Part of a small language model's weights.
Size: width 256, MLP 768 SiLU, 6.82M parameters.
Architecture: RMSNorm before each block, rotary positions, untied embeddings.
Training: a variant of SOAP for these matrices, 2949 steps.
Each number is 128 + 24 x the weight over its row's rms, rounded and kept within 0 to 255. Layers, rows and columns count from 0. Numbers have three digits each. The size before them is the row's rms in percent of the matrix's.

# down: layer 3 MLP down (transposed), 768x256, rms 0.12, rows 294-304, columns 128-255
# up: layer 3 MLP up, 768x256, rms 0.13, rows 295-304, columns 128-255
down294 103:159099134126130135133111121119167139125097138111148133147110098155136120146142110149152121113123160134109156100137146113127097147122129115114112124125069109134144085136110121109117171098136102161104143123151140124117161116132129136157149134124106150160125088110108126126165084112119119173125195163169080137077107079065137103101126129138167103104132161146107108115111154146098146135127
up295 109:133078098129129095122110140141130126144111152116151138110156129142110128144162162132148097114173135152097108143116110121128115160120186109132125113097083128127147128153112145127149121123080116170156143143035102150114085128123147151137087137106106132111136156129120108141156123180101111160109120124132118121148133144109127119123111137126165131132124116146072108119139050154152178149150
down295 096:135116112075133093091152179131129094077139137118119090137162097130119161132134134139143168089137138155148131079147121132123114111081132148123133089163149107142147153131134148146148097051145136071163134090103133146155155105171102135091110134122149146159123136102121105157147126146136117127138166137136133118119083141113135171083153154120128127135131103117113118167121128128093110129115
up296 104:143178134157083109132131109157155116142137151151144117144129125117158115145099061150111165118133131102142126175066127101135167135131099153123119134090117155156114101101186086147098135151134108116095090146129121094163126109147123127113110163126140132148151110137158116164126140121105131120113141182125108122144098197132164089096128117140151154111154104125144135140145099119150099131123
down296 100:139128144129177083169144098124120127089130153145129132152113187131142119171136133094140135143130084115161086125130117122127114160106138112131078181140157133106138161130088135104095145127116112112160098145155099114139146107187158083119134122115107161122072129120140145117150119118124108129103149102134150147164094098151159145104114091116094177140080138141112140128143105154201103143153
up297 091:137109126130099116114120152140144139114163124099145103105105131151111146131130122155108155096129117150104125140149117123164104146068128127077110148096131101122106128134170148130154115137133126122113129157146105144137127114124113119117165132155149124126143138148165093132134122092109121127159151092145161173134154128161146161102128159090069094144136117101178144123136132114115127118139
down297 109:141138116119155130126082143088134180133122071108122108124134135141136143134125154133083094094089158156123164099125124135122088130134145104157141138143123132121123117109168113148139125174069094113129129153123099138114125160129159125143138132141174093115121149090106083088137126152105167161111114183089115101112152153109116104126137123127115136092136107147144105153164120152126129097177
up298 095:132152091119119096149127118088124138146139132166181136144124108148119122163155148144154154125094116137134093124086166136104163120093129162116140112131144122111102096126094143137123115098141132135113125133129141148102131111185141142141127135156123126106095126157165178137164149109090101145137083094102090093148118083103157148110141108172164125124171114086116103128177096115117115063136
down298 101:163138082140136155162122158131128148121095132132130110146154119119129153090097105154135117117116169165093106115131096137160144145086183131092096101153200159139111127102141139138135157137175158128109168138129149150121122136109128123109119120137116089169133104150139080138078098186121106089126112068133139124107165159105107136112146105129110111139108130136132092087124097107098095130129
up299 095:107114128141127120100188111098120155129127104138114090084114171111113153140157135170107140099150159120095138155116127113128098135169132181125091142101135151094152119145120137137135123128157145128156144087158122147183119110126100169118161112121156142114103096126127158099128131138124158098101123142113123111124127083119104102111127138146102109167141140064169122089123121175131124143106
down299 105:129116104099136135135185116093110114097171151154127122115073090102136118126161150138128112119149152103100129104116115148117112133174147109110108116135101145108119141136121164120141125116109145138094154091123117124100112139120139112161144126131110084130131130137159129097135147122108149038133150162094096127130096128149131118123169097149128132156107108145102148101120113105120124158125
up300 097:158105145151126124161100117125118132149178099107132132137099121113192136117137165112095145146069088140147103115095121081132136176119133116146086121159124132121148153135169140110128124138136127120097089124126128093178138111096098074149109101115116121151124135121137180184142137141122111174123106096090140135081110065100110144188113097105135118131149104150141139094154127129149129120121
down300 092:107135143154112147157151149104143115095104131174117124163141146142146125092155126145092144100109082153123119177144123126126087156097139150141131105146108149140079096129093077153172085114128138105124143142107146093099140134155151183157129115169121123130079131141126113119131114148183122141106080123136148147149152135123116146093134143163143127108145162128156156110122128135132125085141
up301 096:137134149134114130118119128114165112150108124128090113127166111138067129136159154153086127128105077111136162112150112103104137129156111126112129133146122110110141132158122137165084076100140134111141096121128136131141153101131179168107127157138079118158144124136115149140134145093137153136094056149141107105083147114153166113115109132149156139097155090092116128123127157116097169104145
down301 100:139072123086106110150096116118084120146103104114143125136143144145152145107138104132090117104161156083120109124125123138159075114120157119137160124131139124086094129125155163105122099132118109098102120127109138136108107141146147103111160135116066146137083130107119086101124097099129141128133160111094069145147127131088155138122123161112091162158160134155153095106139126111137094119154
up302 099:122115149099123127136104111119115123099154157094142124140108199123127115084125135136136126134126163111175145131111132135109139090166098140105131143125135114133154096093107149133117123141123126171138124100117144102145095112118121075107125110121090093152164118102156101058100067120091131138155097152091153159136120175153126146124119090149141133149156158120110116130103150107114111139218
down302 100:134134113165113110130109122132145112120112093160153133090144119114103151108144163092118144134127148126108094136137080103118086153087124089135110139106117110133168121158143108106160163124117133090086112136118125122136125098130130127147100143074152105105098118129125150122151163140127113155088158158116103068126144133110161163136157130106130126121122116115139152105076148160147115129094
up303 099:082090127118091160125111174107099109164112129105157104151159103149093095110087129122127132130113139105128098180149114120148142120083162164117129080144125124165097155102143142122153132123050158121130111130127124116153126146119104124106149156116148141107103094134105163123145128093151055111136120116137121140104121140139119131096151067115084151143113106147124137092130119143153123120111
down303 093:096169153118158163134116148153121109123167124137092082145094131134162135137119130136108157108129124160103176084161143148104135149157139141094128156127111157094117119129101140087121126106153069097137118101120120149104110128150123105133123116157114072157100129132125128158196126159120137113096114131104135107154058136110175104139116115148157122111163120104130121121146079096088104175108
up304 094:113126102102111155084137170109088076145115142131114106058165185166151113125106161150107131108085109117105131172136138137131113117124138161121164144135132106122099103116157117148118116119119122133101123127163130155121156113123133134148066136125158117130084136149093184147137123102141120107141120152080160115149126134097146092127116119141167135098145098139121092106123147134124146112118
down304 092:116149125168150077139136092111154125137088140134107122142145204140123153137133120145133102128097124116126150120162117143107107151144128133109143131141133133132151145090150143129073171142114122158166136085176174066123118117166134111131094107157159098052127104072116135146103143106106128138162127149160113116108145054152164123115149117119121152125192133165144144170134124126156129136130